Weights of a small transformer language model.
Size: width 192, 3 heads of 64, MLP 768 GELU.
Training: 200M tokens, 3058 steps.
Each number is 500 + 50 x the weight over its row's rms, rounded and kept within 0 to 999. Layers, rows and columns count from 0. Numbers have three digits each. The size before them is the row's rms in percent of the matrix's.

# up: layer 16 MLP up, 768x192, rms 0.156, rows 285-413, columns 144-191
# down: layer 16 MLP down (transposed), 768x192, rms 0.166, rows 285-412, columns 144-191
up285 102:517625444456471499496503442502450515495446428494362508487595517535550524489486563531401488570541508451465476502566427554503583471403532468481505
down285 111:582489472499505477500512539438536405488634491586535417516504473438508485535454508457491543442523468469518457497509438542481469572532521488502470
up286 100:522545563566485454500532479536543508532452430485449550477482449577496432614463482535427564536496503573438571508468457564465530517529456549552444
down286 097:504502588505495543467536504519555506492555491488462506565531508502413487543461486461455419408554502471518532474526489616480479455543577409494454
up287 095:437536511485476485578533464493482466540492516475474500505553481598549548500438472530493544397639490466514442543505590449375606599457563519455529
down287 091:481476443479423565564479465514528475353422480524533583492495572525557563403629553497586521553530538389506296495461536462581460542439513617505558
up288 107:474469482511560517521408433548496432460562511519512470535511472531551500475506475548596450480626579519533453571533543534489554502485469461534472
down288 098:463598567422480457513435555564576542490508453493527348472542516495491532403454518485538500441516511423431560544517487473586534480411544588388520
up289 110:498537466471454553498417499459561436481528468572539498560431545568539449445492462441524424535519540538534501504577564421538517445488452448520516
down289 116:452449529503635493437485482459495523555507465383433455495487403492463567503422558516489468491546553440590516519565450548556564475558482510457402
up290 091:481515473566482472531464493501555548437493544475496570431548511498459598466497445489574457499541537504487545536482489440476473616419481481458436
down290 089:493501603479410455363539537541511553491491508460555647516486490411407472502610468521535491522463576415483593458455503475511476445517440434476522
up291 097:507457463541345406469579448461559507512447472478465453510468545490482513476543482442452550427627452527553546505526526563514530515479568603556545
down291 095:457444513462525456462470531472498555503424552541481555482532541522463551425444607582415448512499433521467308457536477502550485455463508485500458
up292 101:344487600444406491585522421509506554535496520520446547477523502512512493446452436445490455423518421516457419480448442456473508517491389518460528
down292 105:509565545612510506498466487418511476490507511538503469434457451505477578552477467534556467588535492532536403493549491439382499555459477482510399
up293 105:543490543584513476633648507489566526456478473454492522506524488436482491523473508548464458480531523452524419415528461574492480576476583515535426
down293 088:585453558510520639442542468520423462487435523519528572473554482440618500423459539428503368415486506512558315494451553570487525468494442452469464
up294 101:495406492468503525569516563543508522491488548512481509524525486523505544539430508517656494474520510452490487497511471466568441409524503498517579
down294 101:523506431565468500445507458459496468495491442427428360473500456399429391481542389473515460492501489470490631492461503576471471583544423478484430
up295 093:493558447497543412502441471513449518434405481447444507476587463483465560426503587431433469485515486515469482375442471578583519474578497424552550
down295 086:533500550548531482451503578462489541514522483459542419535448560502515520529523586527462546404480508481485277537496438517458502463547579610464491
up296 102:454512559441543612584560495539526533487510551530444531530547545476523567475491399441476414461565589529478503487531513490493529521456500395549452
down296 105:459534524509559462569488460499572379536444529613531351440567536419503474556488460509537553535477453561612479584602549528443539457490537534497485
up297 105:463543468505564505407469538507487444503495489534493503487412449576507456459467488551532458499540513510518575367519527491500476548480565484529554
down297 104:516474436489475432457515379536477523467422536518612527538539479509486584496491601472523529464479513486561549512525456415584452644570456431502467
up298 096:573496475398454570494499503516542509480550418493396548566421506481430564449529543472447536442525481531537505565477407468468449601555533480481584
down298 097:542502640502499563481508465501522595530487558522518560533492521531438467592454563519463414559378485596564434574417459502470516558558430498524537
up299 104:511540523528524499370405503523503532454481542438430520448468498555456462494393460492504496487518502574487528577540439568553529586465521575562539
down299 105:500562494530471473442555482510551516484453450487397580555521537516494446454453574501542391479424525500529554555581508507581504511429559509553516
up300 108:553606554493498600524599462493436500469575486525461509379494486567566444467493527433523501570540405508564502527481545518476426474522594545517511
down300 114:506421513502415542480599511503522571620452453443589357435513566530480451570484461440509551519468457434451515566439478583586453449540580501523551
up301 099:518578506516489542553548387430506505604524506504547577452428507479475527457534641458517453477479533446626487516514512450428506531527527555417529
down301 093:431467420536490557384516424528507472447474471477548517505544454504464371567441535520458548459470467546528495503497516443517498630521472401484483
up302 096:515495545523485392592490510470502489416426443478441583456442387501518505576519530464554404456513561538496523577475507433452498346428483524487491
down302 092:512436510466528494550463489452502532484592522553603546521495451516464450486634523609479593484450533362552468416483535469411453588469494519496519
up303 098:518528483395524573464471512470513423528492356473511504413432529573558520464467535475487545490435459555581441476506421552510414549377505458473464
down303 098:469534518514478487514487453553570446443510503454466386538435482482479494543553391573461542461509434430420502501473477446434592478515452465549562
up304 102:515485537498505554469463532545438488450540483458556500589404435425484404564601535513539469521522544558522528449497498515465544553463436434505462
down304 110:519458477454440522531469435443504430548441571477461630509507465547495488476515574578473539535416497527487511470536458608557545521517409536447522
up305 088:528474496509544496536464438497540506462464409442490467455542518503550513466534557389456440428542528508488480519447558501447496459540491522554547
down305 082:455417509660605482466556584538489515503546535584505438454399555545497495528479491571515550471472478527459243505445480484485506509536506424527483
up306 099:557444475427461517450521472467499386558475605513544529462593493513501419498468546499453506475559485513509504414455476521521398394444541526514431
down306 095:506490592437498454564429505529533584511482567551457603488385455426504542532440499492585470448532521487509457556507483589475569462513538593496535
up307 091:552494527562531484576454499521503438496475465520615445569415565555474461479561440487461455532460613489480587499383413673577566522500599507476592
down307 095:441510482550451574464568546579548577494536506502557445612579463463483540608525458513423385423534513413545483558550520562526527487530437462507501
up308 098:459496468450549586548498445496449564444656452550429520485489528518428420510510435432514565465474475519507498483495471485419553621554410489521519
down308 096:532437492597470563476526618514544503478518586513494383475548521487524468392492539506457484470490520436522386546529493571443452502391485512510490
up309 101:551478397414554537568515551574458481554475525568506585560467467552496492492478558472592472475454553532503397483486471507544488499496442513483481
down309 099:544468508573515592457469569583651525504530495499565411466575499450497472561486450535562524461544483436480514565515473462401532539534405461451543
up310 096:475437584503509419497530450528427547515552505499501438533520544510514459446497513518449540529562477516456477602475442539512521520590507446522522
down310 097:433536434524602466518562511494496594556465517472595519501572513551381456537467452485615496558499498488433428323489493528496433444435479431560584
up311 098:520494488433570495475491626476501481466543523595561489605627473489519477465415596440441471460541449473516538547497416506520446499564527515578496
down311 098:508496489488485469493425472551499452430549516493486487520497417531509438426597544563509490430436477523439464404451533521487427442435410537589518
up312 089:520511558572483532591382516401481564498548470457510625502380502484486540498468630565449487473467573519418468459528552583528485521545497401481484
down312 098:566553558554526461549514529382529560511485545398525623522492492453519547551440501505511482415517458517487701322460483527551462445554533451435470
up313 102:418515483557501429521534560515465524508583520526480475424484483519500572572519511379544437389554340439527510480445509527552549505581375555486506
down313 100:535440566499591510525520458517589465528497498464474409509429489548589481582432493497461483515544546491574414521486529510540507520495553568596460
up314 100:479450488525502590460417559538481441540553362550471407518532437435454468531425531456512452580507474448510517493424526527498490483486474520542523
down314 104:500522421447450478427446557440554444443446456460503565497436416516494520543470463451432491566477509471617556522527432542500477482445582464501567
up315 109:497504496467508534496454546398502454426480535490438590386552503497532600449453550535536514522561481528414525534487489560510470463476496524539552
down315 104:424607523481433431467447470467502528490504501498399556524467525513467476462541464562427430444459435481528554495491506425539472443469525570464435
up316 093:547474555431483482446553523468458432565518500489462546502543492481471478555457466595431570483506442567369504532455576499480580464616485623471543
down316 094:485513462525485549498469503495527392537459611516516497343512491488559482436493504533575475532441611443523580465370530488485495462481499407501605
up317 095:464447506493471464519491490561562523437496473478584615520487490565539533497476508558409513473505433443440480559559537474415371488509515501504519
down317 096:461427478470518487471523559412541516451484461581516479484490469482483627513413462520505475528458454496490581477599496555532542419493495502474488
up318 102:557576553536545519534462441426565381501415444529551461516459518501507525403507541504510509427485500519548546472458503623472447567573568593488547
down318 106:505523435620454513554463543494545518494464514508504556497483406477428438571490514483487489515476493533501546587521602540459517559515548494491566
up319 095:591475392532464522523518441457464606579497500492570489396483468525462537521419473436460486430484498453540505548401517525459508523607516583567393
down319 074:530386486505514535542469526502470514547425438479512496460539490479532481493478511475480478475448513475457165475552512441442524486518483478521475
up320 099:470511495546459402576470357526513445555531515461563494569491457519505474559447532545576559503421470511518577510431533571521495500496562542471498
down320 100:517572497486493504453579589459547471544590444461490457459597449513536512449571439504447500511528517455460480508475496542454477472548466476469380
up321 099:473558581589510451504420394486470528533465501532455574431577524518527400597571575498426550487531522543464520455462427446526462492453459508531528
down321 094:490520461497443500471497441539467475616431439561572619591477453504509472492540547504477421485546525470542577483536445604475463584507460418538480
up322 084:550469516506494532480506510506462495549442405491517463519474518465447463493468517501420471417453529548499466519521494552491474483481548555529459
down322 078:519438455499544519531484482505529579548502465608525525474497478492525482529511540508537454479522492457525045500559493499481514524508540514555487
up323 101:493459471522430424486477502537433478535499488506458541485531500515546454513589518450457503573511453369468474511499504456519504455546421593523552
down323 101:475509535551538456407577477465445518461529481556462470444479524463496497542447497401535522400532485529453590492616444504465417514517543531550473
up324 104:448527521535585440540528438497504514514625490510492490430521436465502547552527532492557591500543474479483486437536490478637516474467418467530612
down324 101:498533471375519545429551408505582539489545421494593529452449392547513468524372548415389445464435468529448518542517485448515510534545517482577435
up325 108:555504471521419548407448543497581528454410505581452487555497463560559528505473584549531462431507505586489461447508519610479495461470602498474489
down325 105:584537466544534534476499480533510537548446540490401599532533449463496546453536512537484491452455517565530523496406442531532528492437541475494465
up326 099:451537441568475473335490480474569541436519506524525521536479478579542537434442464508413437489561485550429561501563534461514524489439539511410545
down326 088:524594436473384515430508494502487600521500553508525549514450515406509469577523473458522437507641543539460410519510474504474439479522481474409487
up327 096:515471499467510482505449473562509434505596475428429484469478477489517517497517475490487479462503581426502514590532470521522448438499503453458549
down327 093:468578515511436528532516449459518532571445487506472566488471450518498547583402510532553448538459539569487555484470511423509512493506567425499398
up328 105:464413403433494491485421448472454481473437473550424571522499568495477524487499473478452497496479528516482454492493605392511583482566453576456489
down328 101:526531433512508586538493446487574527540481491483439389525602490570497521579411622428496556542466547462557479522464479431526487458500484466572569
up329 105:518478548506488538517532458458418416494554496543542467550555516462551502513498440586522571498444418446536519497451501512494452514558519492402487
down329 106:501544475438484614556516433473540461663484475541471490536401507511475565480498593367487493538455573503502623443456472557533541434555484556477505
up330 103:418493515379490396524472543621557496547471479439587503540480548584540546518488414506439444512569450510504537515558450513545479475421539570548594
down330 093:605455516535484509533444494507477566505552412476505558480484501498593496486500511412582565485560580419486524432486487485443555421477446583474488
up331 097:487483514547429548621500440442455520522463498406509528585537526449505553422467511461458468458495489574549500600479508549434492429528495589483503
down331 098:480372432549377454486481477492513406446487506413546719626501468453493501435489464484485536498461498534480498421500498522486430451497515539449458
up332 099:480514505524469498529491491484476535477442480564431545470521441570497466488548459482536540499412496558514523554516500614439529469575470488470483
down332 104:520452517485558486514576473518501481490479499459463439485483476527475536511577468514450541507534419497478547465576549461537565499476464532445520
up333 091:459442461597388495499457450484554495471501513495448490549488414557558460485426604440467493527553463493462405679554545462508525471571470470530456
down333 084:532444504647507564466470513546482603491495487507513466482501529430540497452456504542504501454521580506482180531491455532553514523462505520518433
up334 102:482468454560526504545527548499509548556539446441463498477502465521475489422477420460451506443488444464436471565430452531419489446524472567589476
down334 094:445425497530444542545461422507540501538444595541494515444494485493522554504453596520513547414506531476472358520562424505509407332447509521458458
up335 107:469529527463567422416466487438517572486506534492403526504495530572424423482554436611469491530508430529507496491462556523427496497561452564478432
down335 104:501502506531472508471445502490622566572501482433496506336417479470527482401470446518556543512500573488427486463522501492468514493498489530589467
up336 107:468495531424541476544418532475531563392479485457490500486449550511478487563425378421550488403526580563469493458554494499564482484468531566488476
down336 102:388492495592499499376589547535476404502508478451464418469497523539490420616503469460622446527504465467490543625583502452527502400500469464495476
up337 110:463533533497503601544475421437499542472475478545582565534451449503498554515504488448511396508459488570441486565434434440547548478497379493470556
down337 102:474612530469524494559428547451498468472484519539570328459450610517445577515600485471501506544442492553525552446596495457460416477524491535532489
up338 100:492462487507496534596606490490523609493524572492483570531467478495520530509529457481465599424390493513454495511619602550537494505470556474465534
down338 102:446540427523533457532478567504509547474475575473543380425495460414502406495454524535561471498457449554592530474546512473494475515487583574515539
up339 104:387583553564465458531487491544573473484546549525505441516477537463404509562528481463463490488502511517491464486510529534469516562530483517507490
down339 101:552531435426485525461477438533486516533550398388585470440539472505592585521464541469535482552519509495487486481478509501562438480496495525485392
up340 102:438493483537540418490513527477501564523493554457486501474563449456503515473498499544512598451492512471373481524494572519473456551491556586473514
down340 107:416561555490406550598523499556493554534396517430506422505489502432481498512550514454435458622499526612550521567495561523515514549568489594479539
up341 092:554561529532434521555447549559527448387551474499473548579456488485515465547513521472428453434415500507570501570492524509521483487513551521552613
down341 085:529452475443514483476453443574441484554486472412512710560511441522512483575471497488528582481464612455522570460464490547516402532430523472491470
up342 095:515497457519537501527441531472406507478534538414502455529423512461520543392521534469473545468502528558469487489597461574460532333416541610564594
down342 083:515502433591503566503520454562475559450494457556501420587527517516397565523489458539427426537498521457542449477563523461575455511478495480505509
up343 104:503501467518569588457530464508456459482448518365582572480553477512517591516450541449461545450460528530493516548503453504501423438493549459562526
down343 100:496570587470534474453502516482487591467518487597512487550569514451493498367495540668489427476580482528467417527462470485458532368585482375406537
up344 078:528531468481502497564530469423514531602453458443461403506557538421499555432506473417515450379492497482494454523495493508524571555451623539483377
down344 070:561446464477542559567520482512506531592479465525524549533512465465536501512525508475542512479476549492496014511548481495509447467496487526501499
up345 099:501505539455502559499462540588438507512567486470488488537472450470514520534387497521488529520519485457463477473500378473510439461480495481510388
down345 105:499538434573544489393564493511476515477566466490579478523457524474422545600506490482475553487508501487426532416482542605511463478609483506510535
up346 099:444512523506457533473576434478450504494492543502564569540502398526558428472464573540463431508578540471608483531541536476545570572523525472531503
down346 101:441426430487452467443426474479459426457513443592560514461551457501436508438525383455444544547490434518535422503414399426373466482425517501536411
up347 096:467507522461494561555460500530394482481518552563485547564579519524503474536544549483458545498510523408551472488543520520469488474469468453417502
down347 086:467522484463485539572435441536469511514501498443506492525495501470523556547410474380550464385474517495456350427487533504491476459507429430506510
up348 109:550515377551536470490482472569497531485504551500448585486526566511481519517482453531492462486517468555522476509474543565557512479441435450548502
down348 108:536531530532468528440526514456612391570477529521552405504522531555566420546475479502481571542497541471513652551440578445475600456444478413537426
up349 101:486498431520605467517510498523455564582581447578430514510396545524501483454535417505459411487485388543478448471453519417474490494542393492516512
down349 105:400440457491484577394487476403505510590445535415498413460530472489528448597505549539508514467526506460506448544583492516474553473507496498489610
up350 095:538421518404493487454508475431483431509521450457362448551529409590582498589467385465622531465430528538515424580463466570571478544474432585422514
down350 084:486513519515485535558535475514449541461520504467545434477532516377438432440535574465477427546523521480519169442554404539563531560484442481583491
up351 090:473435504454583501535499448454506587487436500550520507426571572468472466529497536485510457485471494521504480475609490453444474460501455455476430
down351 087:465552530573532517420486530507506506486475506564485447485537483483468492496616462497401513486471448498484422476449489408477469613460520620496418
up352 103:513508573517531473470505536582494662550554503539471551472501505516532433484535610491515487503460583493501490436539549487515484469482404595545490
down352 091:497495484505467533464532498487502419495566464413602569507469458478506444532373490495479536447514502595478613573544455563511516579479516393496461
up353 099:546478466486450462425504540495468483511508598486478479480495534458484480409493457422443529378529503514592521536519555469593361425445495491567536
down353 095:562414535522574456521443432518459553492528472568553561479486518584507474584505556529513463482602446429351533435539498575490624537474551504508459
up354 097:567463399492505605467520552459496458468521537542403506486535486510538499469465544541578648528431588603506500563468559485560454462447545419490507
down354 099:412541532518534489497502498426476509519427442558497535474546550453431492596408492404471574480551463516448532464516465434418589525513394529477482
up355 097:523503485471518405524453449468487460479526507487550384490413577460517445517476483448383542529476495437501496467506517519446454496562562520540536
down355 085:454522490538565526468560510593434490517528496492500640471457521573496458532598455450477525544507532519391468470545495502408432418486486438458448
up356 096:545571428486581532542565429539575474419501502572415524406503551507600594531447448439458416497549578546519402513505505474501522510539354501458425
down356 102:552550497481415561549483463486535410466411500471481395421472498492431463563522468468464518560457489591488534588437527507595472485485544513440483
up357 099:407503471535520479386470470505495581452565533455500528528488427412454542524412534444546449424517479503500531467456408567491515499459559522568539
down357 104:539546572448585563486556464513619491543467499473451494510520515508534480529494456480511549587394542463482549434510497463487555541490550516502452
up358 091:448432521507415481499522437470440579507475515565455454458574497555603394476515475530473483479465546496498408515543545560512559556474498528403540
down358 083:572529499509559495530508498548456604528522478480505368511490548542515486455489474485527434500517510457453311526491460551601442474527459454562539
up359 102:423492436425528547511548551506466517516585411545481544539503500534514373525479474408474507458617493446572432410436472499493596493538441437479474
down359 096:483509475582472467581412507411518566418420435507486477526467460557473537564455482489530442456447560574445596489517526510540477463539570526551502
up360 094:471575515511437446502516451499539476568496426430432412606487474541541523485582529534479541486570488466463461555565514548405566543511453525513554
down360 091:473601573533487450450522509523471524546516494547466417580536484504518499538544570528521487517542489500490127502530467477539528552489504487510452
up361 097:522487535491496467552435505453505479488391463439511490415486478526435532545492442546531502518519493443523596599496493430597495466464586488525550
down361 096:536481568483501515465580491473480543470559511512493573529528482576507554495495508478502510502590453513422572581525451529516504545451541488544418
up362 103:515520499540476531510608442455526463487527570488510525426535427494612465485478478446613533525488481550531537544431519479478595424443493520494418
down362 099:533494551457526555491603400521525575558522500564467544480615534539566407486400508492462459509487456505471488458419568551476531551428520542523481
up363 095:467527450506449440476466416548466506543544537541451524523550451520428563476586590449532468582503535459524501534515466500421474433545496449528468
down363 089:485583494559580493507523534483541417500411561521478535486458493509533515523495566544471521408468470522500322523461493490569525488480471513361490
up364 102:513528464486520558538491542562482521441649408576515485614497478496481507475469547505418529456438471526492521503490424491484554494465567527514598
down364 097:520471426551415583614401497461525423522510423516541570471502473450532558547503473448519453456401485492538564473549546513497494547462541538499431
up365 102:475483500445537560526613504519528489497496491573466532471493514557519493505571547446487455495545511564521504564495448560504505523550507470505538
down365 107:467478393411495412526459477495505489441422494479644478518526494560500566476573504457494538394485443484470492516529524447394448443542538496497491
up366 102:586516454493506498340523447542459485553470517506442445457467350536497539542449597498519438433486496555566496543472436470562420476486500550542462
down366 106:507494458550502486560569455513512344520497521426477433565542476455382489508487475444453499477532531445543537504519398565513456465479514510414525
up367 098:404536426550500484538492428478462477562576583550515518543498386442517449546487464513474497418542537448554520532442540525471576481449510458485384
down367 105:517434574562482511540551469446483409456482541474489519437530555516428511487529476490442549494470455488512623539588631470515581517471421423503483
up368 107:465525539476463437494474562561557466547497463572447433537536607506548532493368499468505361501567414574442432542584555470497531454549474587508540
down368 111:428416556449499480526576614475531401517516509580490503574519514563417468509426513509441471497502433450513387583507480492500451465450467522465475
up369 100:513516516489525512518444447463477407511414436559571508567538491537547470461560537516594422565509431474458443456531418638517400484422505473499562
down369 101:448466498512479543494489506584487484474436523436479452535475429445456464428504533586415591449426471502451438494530527484543496452587517475563435
up370 088:520446469516451552481461532474473449630576413501490527464502459416606475612458471483566520406459449465525485558540413505551475475436506467575501
down370 098:397483484496407474458523436489469397451543521454615423508545486438471541557448570529540413573421592591459514514483464410479528470518575515532515
up371 100:491463539509529463560440550513506438519467509433514563477524547528566505666529488498408498486527521434530486424456478521509441425453514510467556
down371 106:365550431479555497439534388582551555528525375430510401436479502514474472573531501419479568501511473472355582505499520542507505552524567485378426
up372 093:455466586400468467518489398428563465506602546505495490529638537567451545478491493486434425414555568471491476537491489555576577544444487500492518
down372 085:488618498453504512528572443481515516495525420454542680486448503503487504537487473533478498406457478512503441456530608524509477544561553493462478
up373 099:413490495523493462495484509491496539470480521531494567638485529587534492418528452552502518555471532461382468453478445511496600470539371540539553
down373 100:519512491495467448446465455497554500608493533465564423569493522492389429466516550459513480514564511575568455515536484485538514474532586506455448
up374 092:415483484345474485445568520393519481472433469521475474572521556544519554406548507453478418434525467560464357561580484548502530506494493472528459
down374 086:527450489528447451448523537461542462510531508497500443477471522467509510504427506474524533506488528483528018501529549519577516491526500459556484
up375 097:501510489383477579561520356568520577540626470561447533548501555494512532481472516498534522506563464459467485366551445572529482521489465524507482
down375 098:467486484499554502563440483454426415487490456521512418417575590418445558469461525518442502497469528469504567481546436531504497434529538565479473
up376 106:514518456459603434502641518483425558470499488440508582463475473426553510468413537466505481475571512442457461484456566508453499565439520441566449
down376 095:420494495398572545517524534474499591502475587503484472482487596446502522524445493488469388534460497533533433488444523497466502520506556536510534
up377 104:434473478556515520471417528483487543503480559515435564613533465441485507404480535427439447527468512562531518507612587526535500467572430523469475
down377 091:452515571502534521546439517541509623423554480550495464434483499494520520561481518583585516530452540447496542511519505518505452514536512464477527
up378 107:519479520450506463575528422510443483456573639513511483631512545511586519519474551548475561451508412499491506474514549523527569509478590461509506
down378 103:536526486441548557546482479478428501478511508504454409550568480559511554425425469422525447518421501495548638488494570551520532442520491535537544
up379 095:487508487560468467499455550562480407580446520452628552531444447382527579552488531424491455493461612609531483433527346565443531544519463544472513
down379 093:545476497628483490536559527496479464574499572508493545562499558496500489449472602515496400536530477436547427495529523470533504523575576563533483
up380 103:447495572533407619510487503465435451515428545539417518561518537538487452458453519554524554496459549542546535458521603521508484554446587535384480
down380 095:594531394480507520637460446505545542539447590431540565449454467536516539600339551499536433500476491395501663520520514563500446429494516548461513
up381 101:452485572463569534581531522377532607558521604465492566547436455488529561497560519469422530503526514413486492623541592502536534564476473537393502
down381 106:494473410530454423418461487508546518488510454456518520511578438408543418511511448467567439516521474463462519451430532481483481436569608505432459
up382 103:433506516463537429552461553539470446491502547449462496567528528558466491416547410488507540535431453357515470481509503587488528480416526381498552
down382 109:501517545425443471510484516431433515465526499463493559434489399468545466587471507540496518496521464554555587355591564509405552495491534468562545
up383 103:527554531509534461476533564455523402487507497606505498497572492545473531541487597583425452445457461449522509525512426540524537498479489556498574
down383 102:549486516541618607448578511419442626534482542531484576465514447481536639409503470504485460408462574418514474496480555522500489575524408654564381
up384 092:559426434466523517500503544445484534554532539501589543633475461473519561528465550438531361597489449536500482501546400462495452469435471571560490
down384 088:471440495520463516518522430547445525523483435552459509601487553476530473424518471551531496545523461487531365442519410475496487402513467504509417
up385 107:455534546533459553534466534477496607485521427454434583465502484482476526492488433472542412456527537526461518530517514479509541426465491593392531
down385 106:471540443470488492573469511514490414553507510540488476504491626338547448515520595571487527481538465570527491590525453477510572512451450550533494
up386 092:466435456518486495514498573446394480504486444496438456539398504537443462491639530442525441573446460555535534543456487543560542463491472485452533
down386 093:527472553495476535521493411479528335525558472457514516439473588533486516488474558504428480409610525487566530542493470500437545560448456517427563
up387 107:455603607496542491610513421492491497435526491537492539460551436511531439551450532406539420492484527446513463453488463491548502442492418605447459
down387 109:458520487567469559470457411600457507555449542492415445569472545569494598469458532567457557506480551456542557482401450454500508473427520500483519
up388 098:463493470470375461537421495507486582500474472468469525493588428501556435497501504539431424637530478596458471509472454474386478466416507518460527
down388 093:485483465462557555451454463438519504568450452546476494417517495403430621405495525479544481442480494487522395449480541538516458463559554501553518
up389 097:513510450491556474530507477515504501640446560490497504450552495541523458499426508531481411467524598471483519501408487591515512432487525438497549
down389 094:527383518555543515609571481550558537342475536414444507468472606508477525519447533568457494475495529503495604427485425476518555477470425515548481
up390 104:460496469556431495579377494560561518522518491489482521455470547479473442512492459569530501563373499601624564552472497587496533541493525427523487
down390 094:545397469461518605467549521460478551505547507528492550508491496476574459486416533499483463548526493443517485495360517468499507526528544473522530
up391 101:483532545437562507536452455447469567455536463424492503516568466491464450503567567568461559447466593459468543520429433521476480489479558391479473
down391 097:544471551565556512506560593436519538506470543411488539555534533435496557586475415480528486405506467459511675370444487484565449422469540428431429
up392 103:448465418458464429535519542491510497461444518479495512565580468519451405497596448467435490493428490362402559477518529481431550568509525483512490
down392 096:638417494461518452391565430431422447466457520482540448479600510516531483471574578514470375596521481435508558473486584444468448494498530505477497
up393 099:333502476548459530458424515440504505514497398500444475403538431484500476466516466515541523403576569489537524513496442532501604530518478467508504
down393 108:590654452525510484598493536530409505417492512525559435604447482513447482457542412446461470485458439558491613529490441489509492504580507565514416
up394 103:508504482547533492510532502509484540587547462544492458579465538476531516488443509503523474477492526435500523451532423523562490428504481497609542
down394 111:489509491534505473564520509569425515504464499475549458500426523500502537479472555463599497486589420523543466493573483441422567398434509557508515
up395 104:539515604508485490510489525529508485475569547486515455572509549396584508551442502523471452474517534511518499558436586555444529534481380473518502
down395 097:485490507506511490516418528535486481498500494585480472580486399529463547520540460527458489529551550534574475484498494497474470419588474539548516
up396 093:539444509514549405464546513477433521556495492481495506603508619555493438384561555591496406522492616529616494546517505547505513483495470525463472
down396 096:573583554562497475490495446516540492573480529549552453454421615560444521428462513491438543486527420479608392531560491487548505546515554497539416
up397 106:536545481404470435449504484479498482470529500512493570484545469535536489444538533456484530490403418440567461435576485484475450514628450531573499
down397 104:577450471567478475560469542434521472478445479424469359548599464520528476467506472523508522540464490515520633444500443476550567472389487511517411
up398 105:540504414459538471521585535422474623537496517508483515495520500481554593469510511494468500560452504465524490511505556404493433498471564609505466
down398 103:648561608484549426513480447472375489481502549480536401545518543535501512470483526473519432420430504421452520474530546433442523510494582528490638
up399 102:469448565512500487512520422481356535573474488512521512486554513608586474592414467567484494409431430452441492433637496432568534555567400545534517
down399 108:504474524476495519578554627536493441564596500477512326474600600513574545512436463411471476528446486526525522510591546501512484422535449441476450
up400 098:534403589437506471501450519521568550518433548600489505581499434558519504490432531402498559484499468528536472433508502499542444420429534609445522
down400 097:521483458501443468527514445477504534405563481521527517476498475481487499492500486546552442599578461494490359448502403486534553574456599485552480
up401 104:428574496426587505501495545449440424546409513535446504516471465421474468601548506396557471497487550544533493573505599514483517502460464487478535
down401 099:609525551495492513513458505513487570482439500478525488487548458579521531472542441493563491500585518436452518501458457467551536468553584568430420
up402 102:580419547504564537462479460461459438475463585497480466565612541507375565402474462477409471486504558512458498372517506511518482495440494544465476
down402 101:520449486528477483499531471490462545488472578434417399495482471449414543497438492501530570508403584439475551601472527487578495458458471523519522
up403 098:471450539480449492541490432485435619412449468597466516416529504518461527452496599491609553488491468458456437473559523607568416465563492503471554
down403 088:377563549455490509507484504488451463489461455478535481591569472577511531517552583458568451376553529440488339419447430449485512396517586514510443
up404 102:559594484468486457513505483487479540447470381489529538478500522539437480488522397483418401516440496503543470513459509435462570528542498573484402
down404 099:450507382537511551464530488482492524518508406536584394467510498432540483481504518548519501494488506474558565581507593524346481551509505482504450
up405 100:563528520514461522482454491503535387507557425545613525529501491446529473500465521515473567457516607458604555575565518495497490574512534495437588
down405 107:524511474451548535416523560418461565515499580485621479422514426466524557536455513648463462507577510484487525510480503484542570467507494550493595
up406 099:498447570455419474440499443456416499558518519466439515525368530535451519518519542533503595548555517573554537503518548444488515547461498532455505
down406 093:548593513502570568434562517363522491415507486496524542417617447439549475486485527546530504530511457481507506400456480466554539513464552551475512
up407 102:541499558545425431490568601442536511515556435591462520577457537481467546465481436458562522494506458545477492521510436630564523563463483560547437
down407 098:507484488437514572536456533462510540572452494467548490468457484481454570502482466459450547543505534551562585558470418566559602419486628448482481
up408 096:515518464548522492509445487496537469510511449484525491452408542489546472534484455465569530522493444469509467553512494514548390557548453506464398
down408 096:465494545519453610464491466508527471570508597411490465548501472474482454498543517526541456629514496424516657503509411493419560490518547382430528
up409 094:506503468350506529481572541530444588480486452529491567561555559487531502455501551484491449569434537534546417447505492487495532597548453483434535
down409 099:550561519493499497430522478421512447473580531514541500460586486474534444519515544564562485446566490522423473681519662486485459533410543448491436
up410 097:385536466516585484447509621490409494503475490458541526616457512477507436498485482502459547444496490525463436503459540509545508523409517597509543
down410 090:520678474529409428543495450439495509492538484507501533524518488398403577471528489475510511498511480393509418481482642483519480532525461549476495
up411 102:474476468541516426393518494559429490501530497486464518477460556460608588409414492491500531506523464506468518514541543511478537447437430482565531
down411 102:595474503490513477585494464480524491565425441500507487540480549572501509560546501466523477521499508565540531479416517430462443575587465538506443
up412 104:452496543572456582470463470536508480546537372465493555565526450607488421394473431510475481468499543531373511546446532549554533455456515519513483
down412 100:579475462424531577536485490566465503537479467497560633561484501529470449454494622542497504547503496487517637398577492445501508503556551525468445
up413 100:533435470485468530516478366481436381543492533405453577556495496478476461493547552465511470445422504587474473538553412423458505449543478465483580